python train.py --n_layer=12 --d_model=128 --n_kv_head=4 --head_dim=32 --rope_fraction=1.0 --bias="none" --lr=0.00378 --lr_mult_qkv=0.5 --lr_head=0.0102 --decay_shape="linear" --final_lr_fraction=0.0 --batch_tokens=8192 --seq_len=1024 --steps=11828
Each number is 500 + 40 x the weight over the matrix's rms, rounded and kept within 0 to 999. Layers, rows and columns count from 0. Numbers have three digits each.

# layer 8 attention query, 128x128, rms 0.0482, rows 111-127, columns 64-127
454413402482438543503536466581549474559593531642445398569433529460502621544472402493406552484462664446392473500535513432356519545489573475464491542546417492566486434469441508540441547570461450
511519512491498465501488478499493531501508534492485530495496477477487502490495482522475477504519472488500498486496483518523489481509522529490482520509503494491503489501511516471496501524504532
511532498500502499521483496481478508486505539515509494526510511475492516523481482495486510490498481544521504466514509501513493487483532536500485539525485489495501490492483512479499436537537540
494497494478518516504487476471505498489505491489492514519522480519524502504487503482486494501472479479510488500499497501504489468509524484535503522475495470530475474486526515496518495519483500
487502516464518475485482491538557493496511523514481489493504470554489504487516505499494534527512476507508516517516480505483511491461520509490466524520477498503517498521492503443515512487514497
501509526486525512515538493575522461547467491482514483476468468468505528513515481486496491466548509506488481500474494510486506504487492488470565490495461512504494519512506479481504544504482516
513515472474499512531502492491464522486495483491506506557490498501529466515501486481506533469483477502453516480512520536499495523512508484504550486498498495490487492467503496510477483547515496
507509468513500499459530480482498485486534518451497457482548524549448472449480558532484494524447517483507538489539497537500510540505459509554467499473505453517535446513511488517490454457482493
492524465494476544535583512507504507413533534511515550491509489546495505451452521550452530499509501468501488464501446511511534489524458480536494460441561474486477520524556513538535581489475479
502495478467511505544513511526433451425488510561502546515539426563523440449474569531564495526541524484513545475517471503432528478509449448455481533511516499484523513512532467532511512492491431
606540475547484561499418443514506512544499483625573504507426515489507555504592466423540532519604523571514514469454427511530505446464449434428435496484510527492480543531413480493611476476550534
522540461478614456523478388579452419484480541483470524459382592490530473505533512547456549511462492520531435533426436405536561438553557557481505486516601507468504522571599507424581487559501527
498535515517585437549599448600521523352434408473477440477461439541524556445390373514608568473457653570485533483498381493568531438437507548569516456482473470473559488402413443534361476452490510
612520511584495495527481450391355507525557594475490445476393543520448590455525587491416361548610490466484518563576411488479498522496592529506337435458569469476566507539368431578488460463453423
515484461545475404503710522478307470386450567491415512493471404562585519502550496480292469504480619519555510573563513388456469534486410548524564563607548574436483552490490491472483429512454563
547582577579472667510336535474529473529507456519549492432617483638431460442473452527360498525590521483551454465500447412626484431428485508500610433449482410545496536529597559628407453503637450
541403563483500505446529449512515530404502542630424462521446428364411536556411635471472470563491540542627529494455518598564478501579482491468514463526539492452493578612492441407530503420532553
# layer 8 attention key, 128x128, rms 0.0467, rows 111-127, columns 64-127
644401417516490387452537548395506525598582447475585500507476448563643496630424500586619527460517544556523586380367521532431530473480483569492451446471427547401482506529464438616511500512474583
493486515514514521514470476543491466525483480491511503497478474490517527492511495490507506465523519473516484539510554497501488506511535505515513498494509539515518532509482507508509475527478504
525481509503501498534477499483516470501479494489456514474486470510477495465527502479506480488498538506479509523509500498511523478490519506521515511507487511509507549544499491486525542486488505
505502479511472495458476487518475525509475460512523510488477492545475478492495505519499496489516550527478508484480462488497484532456485509462450484511492498487525516511491488511470512482488467
519522463509440526497534517466470492488537516485539475508489543459471514478494512472499489502484496489504473457530512534482490509554463519511516483501511479466479473467522509521464472471511487
507522480503503470468469471505485510515497467536452524515529471524500486520504491500497518495472482447511543536523543458484505478506536461501484467518530512525531525512482502488536499496508477
527518513510512442459489498516499526487463533527490486497502494530463489481509509525487454533485525478579512489499440485497491521554521522517495509497494507554558475455476524504487481490495465
505512483470474506495489501512475485493555532428518485480507495526475523481490494487456472482434472493539488466499514502473485470534478542521506465481512481419498440482524501498436487458489483
504470526460458560508591497465530514509464463513474393530468566480599474506559536515516525528539532444554491474492476533527528552524488525518539457467406479448525485538511482524483540470545529
552486518489472501504569464499489534516416513577532518547489463597454486480465516509593468538505493492521530516538418448491483480466527460459470519487513516517486573437524523483532453495462455
545483466550502524568563461485605445505540500546472467503514510517508467517526535443530512516545521539466504513544511490486528545455462458426512449620464452512470579507506471487559451548495562
443419530525493448427433441468515474543313596428525480582466483459545502550510506469399480438470525574539549480468464492484467370543498633519502484568477485476545502529463525502432534540518486
497444492454465467495579499529487548566423495492630426535550417554406476524518562429445536555479385426532400473479426452554483545490536423565515473587475517521522530483549436369503489583578558
550437481408471421450366455430547510515350444468493432558458581430310499442399551455351481479506520555461630464442488462511546628430584530546497475476535608551557534477478328587526497469498487
484458437389432583466600543578418489455539423423419403536533489372521593524685512495528539508534465482475501476472447499479525504395512444456475506564530447535464496455546428533443439451392433
506472552496446433643403574538506533583456568404527623425524461661427471521682541533446438407493567533484664552544525422568431475437477438366496408448476432543518479541487558480302509555459533
472562494461461517518470489514464498472535462486486531553533528450382520431393519550491451586510481411527604433444475517498485452540545529572435454600570525543522500539509656533535575498491568
# layer 8 attention value, 128x128, rms 0.0396, rows 96-127, columns 64-127
457477532496474556463509499517499443493545446465482592578487477534471502465467489513541470468552559496524522482558520526459473530476528488578563515527499488482496465482546469453542502492457505
442461502499475462517511543499458474560490528472430515473557510495450541500481506544532548535495477428466485491501481525536562486531508457483476483559496454504478540532545515529474497459535479
494478511521503468503526537478492391482468521479484544478484515473504434576496499547505477543508528519467542436521486522503557549492482530447468510494525518489449465554534477521475478480498474
564461535464512522471514451441498481548484483477497494459470554522436468455513487499535530469471533561499497551599529522534487490490521560542486502567561521551471475521499509562505557440489500
435499477517489463529476549498570532523503562503503532477517545514507417540544500458451515505473505558509534531513537477494536446455445594548527495458488482539533477491494494515480518483505578
491520506453458512503522429553461457446442515510481494464495503529495497479495492523521492480520453464487511501457465516518527502493504531564469532438471456571457515485523528504535540470422513
467479516504466445443457551525532518541492536510458452490447468491467509486539508474467536404545504475542552528491497523545459494483486513530535524462523447491562583496480488495478514508473480
611505511527511457422480496608514469515518498469459500536504553539491504560496480487481490514540486482501535474427535518542479490421509475515523521523508512461449523480561523461499553524507503
441492448469520502433502514543538489509474468548524477475522488535517449553472519478509472488583517490505508507523542528516499481453574516507422487502522579488526508514557494479523496472569445
518564452530424550439489499438454512476486432478538490570495493497461496547469439461550586462498432467489468494487485489455527515593513492460541485544531546537452566515520498479539466473421581
506567492513544569545459542525499484474503460544466459509466487488478510503487431527488596555431501468545528457542462529439386515479517481488463508554557542486507494487474520539514400494459472
425416503490488548464504506539479478520490483486472530516479499475476473521496535463499484516568497587518516496461461500545423502509528499486536518516481549544498400479416511493494493489515465
468421477484536512411506463441508525530517560458491479466549470475507512477518513475485528439495520517566502463523508458535423527531468505430493435463525490548396457528528521437482474513529471
527491555543505434572452505558461569524508468466464504536484469553458493562534535440471428382464490521520514541609451485499513465545481518522476537492514475549529429501527483525450531559501535
542475406491515550454469522510498467480516448507494455485519472484518534501457535524557446574509470459560457504476484492510543563517488564496515517518536501449447466535535528511452535491502444
551504463545469532480475560429497502454527516488465545532520457494501483488502469501467463576531533498455483446480463483542461512447509457512591484500549502446525457499471525518495485503480515
488554420452494478487512455549502491473543500456509492524559509506454499488473485519546541464580450494540497463478491470484481523521502451481515531499527528491512529538480535576514428535524512
487456485450455504514477407489516471528440504531551533486492428545488550478544476471489482498591512545477499516461487446474514462544500466518449500475555537483512471580498537486476520512514527
463413466497481485530493492505506458518487506475495528543525614482534483464496453568515495535522502501570480474578518516519505493437494532464478531404516513549539520525534489503517474536462511
522489555500497533479494477531498549514416416495472486475514513525474481517506490539436550551460506525503566496487482464536514470500443524491518457448498534503489555514494465476509504488517496
501505501536543512486520454461514462507511492568544484522488503479490469469479437452526488563438532527486540507440513506519461516408493481562513443590537499464423473489554496536517483519441462
510564501478523507523476460529512594563499550514488528592557480518517530491513496519489526470499525516507484489454473497544551486511493578454464492489550460530503530440507477519460546514470471
462522422460432494463471580519529517456486488494491482537488521512478475520508462569508461472497485529481524550525486491520510534521528461500512481513484438408454472474407436508509488512461457
577467497490458491480441427471456536516476532489476483544546480452553545480484512576514505457485426515455533421549486500479501520417478521532516496533516493421533440438532501506542483545435500
502488510492489532490480568478470560483491486498473553505539516546512521511519450516474475415445499531507482424496530490545536444448493512441506507526448512529495465468494498511520456481582491
467469564519525531519509505475461495453535488559526430507523500565505512537501523555529500452573555529512469529518426492516451487448535532451519519551536459497511528452569456531498483453460496
512585413437508521509473433414494548450510466494480489457457468515492488499517507515535467529483483492472510471518516511517441444491494488424486525521472430497508506469519499455490459477519517
510527434492488486491478570523484487490476514510548485575506507535487596505474500486472499516536525509432518544517523473517513465456453446572468501477525469522520481542511493486533532494537512
483541550485485507478490516414538524488436514501549455527562509546513453476537495488504471457435523537488520538474468515422542513469458493527468495510480536499487413559535459469440478498505474
464521479544396506391488520510502537499470517564529527429464503546485476470482494539511500451489518460488499464519445515553473495481566511476506530490495554451492457464496501514486567503554549
510436495488476455519517511492497498472482547472538516439472491496484542515543516588528443575511503476508487483473478556433540495494490463548526493468503502557455496541484469472474590486472502
523529489460494507544537581489512522479524496519523523544506486446503485494488496515535486497454555517499490471469472458526537556462477561496427454455547504480501546528475523504499483509464556
# layer 8 attention output (transposed), 128x128, rms 0.0615, rows 96-127, columns 64-127
494512570498486520516499481478465494511547538537473532505476513557450508518516430530526506516536492485524480484507506495539489492514484504552586499534502473480499504413560514527521505486477560
477491453453503464515553556490442524511488485528542538448487491510498530422515421498504523480482426484508470530496513473481538556519503503483483529524488468470465490509530499475553562454525458
506457463510550505514550503474476425540440509512489559487450512508539472519474455474519528553507503505522520489515512544486551514462470543474514471473512491455452466562542532494494483500460397
506463484490523549530531493499500536485453488508533491445454498527515523480452495408486470470497518515474459500533544527534522464507529555522508535521572499497515520529490557525525495481556487
511499511486506463460555505482481517492483467496493533523499532492521442517536546560508532486477540531510580504519452492491533525518568528492478501515500521514547510495506513558489485464468521
503529486498526516516535464553431495545522543534479477500486511482436465479517451520545449479543467445502496469496538514524535470514473538516491501425447457527478498507518554468541504451452537
508500498531434452461443513510454492499470449510455474489436534428491519506477446432549570413517449478500537484476466525526463536492527454512512500510510447517555519500447553521451477506482541
515469578509514437462491537502529506520532490433513533537510549543513513498502475510506484512555549494530475476460483525513451540493543485459508499517500464461473559542496544450507561481553496
466504499528497495439537508573530486524484503580529532481567427548531509541509470495486486468531514500508518477479503512516505438383513488483444448422554432468495525487579569488539495482532459
534499499518464473490508517426438522519525503532537476500483512433452520522463510463476504482525464485475469488490468543478532437479461574452605543519531498527439541553554505519537463497483564
500503498533545571544483515537481478483521421552533457492519534540505527510442471482409504536497560485475537513490492559488483472520547470488498533513484512500464520503515497466531438443465487
505462522482529529518539521443537513522507442494476497522495546548431532497533513541553536478509557528507523507525516465507468448497483518508521547542562502497487439485444476504493577473481475
490484494481510525398484450470491529536495539493474478475537516497494541492465535458528514436548479494536481526532495462562445551523518497482483455510493530520497439463539526523479453583538444
495542521457553490535508475504472549490496473476509471484464439482514521531533546489513452470441482484570519450618497536579527471538497460519454509504512496531549474559523506525524492543473525
507518456593495535488500505521523448501518404521502449469525535489504517495481453424424425498512501521541514516445550474528557488545474489525517467485528497442487471445546539481480527486518505
480452485588489507451542526434515437410537532513490513497515457522514501520490522514496494555500508533470491581464564467613479486480479459516563487484469501547508524497443511500477436488523498
443523461503524468499455474539519500493570527496564458522546500522525520520476506560404466498565466487500473543446504512498499553530553484477503558465471442463470508553535499539499453472502555
493478488407457516498523475553491498526488500497504554525467489485502510476501550486490473552595472612513533474503505419402498495507515463534447473556505540465510500543488548569520514501526497
433407473535460480527416450491511556524509516529509489574537505541539462474477474564475517537499498497536480496574521503530535489424560512492518544438499503531490489526506546484480516503521541
560494506479522537473490500541490568464425459444489523449487562547483555462539521507563567502478501499470532533507463537505484506462551576482466458525471526543458534544491486502522506510487486
478477509523463508460477527465483453489519451544622463481445516535488502515533445469464452523455537534474482475452508536515448476484556490508510491543522508470443473552504532480435495499452513
557537512506487448483488519569429562516448463509491526574536476503532540541582511510503512510503526419469461431494482489576523482517515553466520497492497540504508471526458457515466514504470434
508498494508464486466492533524470507441450507569504496539517587554520436511468528557532522471476475541519513523550465531487496525511504491532496523464486468457483490451473413540501531515452495
513478558479469521494465449447493539458511526498482537498541507511521596451445486535462483490496439485480541488540479484483505492460456464513552455489534446453515518450512492481525536499455493
520473511453464572504508530462495549496491448535517514529455518512499460551513553572468464459428486522497449495538525507504493518492481490428526509494453513539470496460531520528484468497574498
499442518460506492504542494511540473501499471583539448465494493506495497564498505522468492470540559515488462495526491468546492558477479584477530485523536519524500556493522478538499566460466532
508567441467541549477481477462521546566469455519455512488529439511471459486453527477414517531511503514503518479502492529501479484472516466433527492520533467486550517445474473492511465492508547
483542452471520501436515529514553479498469470503501524559462560577530537514497548521502531535518517456489508576517509521484474457520517493559484502441576465507523518498518498506566511480513550
488536528513500508489508513462506473502453534480576508565579488510487460491463472477545483497495522504442507514570482481407538509450484473498512448545468533540499435543527470508481529487513527
478504489477484499441546544508489463480476525563471518441485550545435532478477547498502483510511491458535477518496540533528523432479494494500531540478492474498459451513465526541487599516576594
495435525517476489533493474476449512476480545468428484514496497484506488495525468516587463492501464502546536521489529540465507457533487515499491533483530515507466507528530490427447532494469536
463584449477508449550495544493509510546498543541495555516512534500488472515486465496441520470456489518468473536498514479588490520460491577494479486469489475440450523502463521484492478565471533
# layer 8 MLP gate, 320x128, rms 0.0867, rows 0, columns 64-127
503475469382592524524412482527570503454492457531619522521506478473490497424508474562493537504488483528495498569485482497569434504502519541568453462512492495497425450432544575426482514513521455
# layer 8 MLP up, 320x128, rms 0.0908, rows 0, columns 64-127
504507502525473486517474604513418483539494525561487487543383518507488472438491530456477461493437478539482541417498541487509475516534523546460495474466442550503507558474497522519543504490558541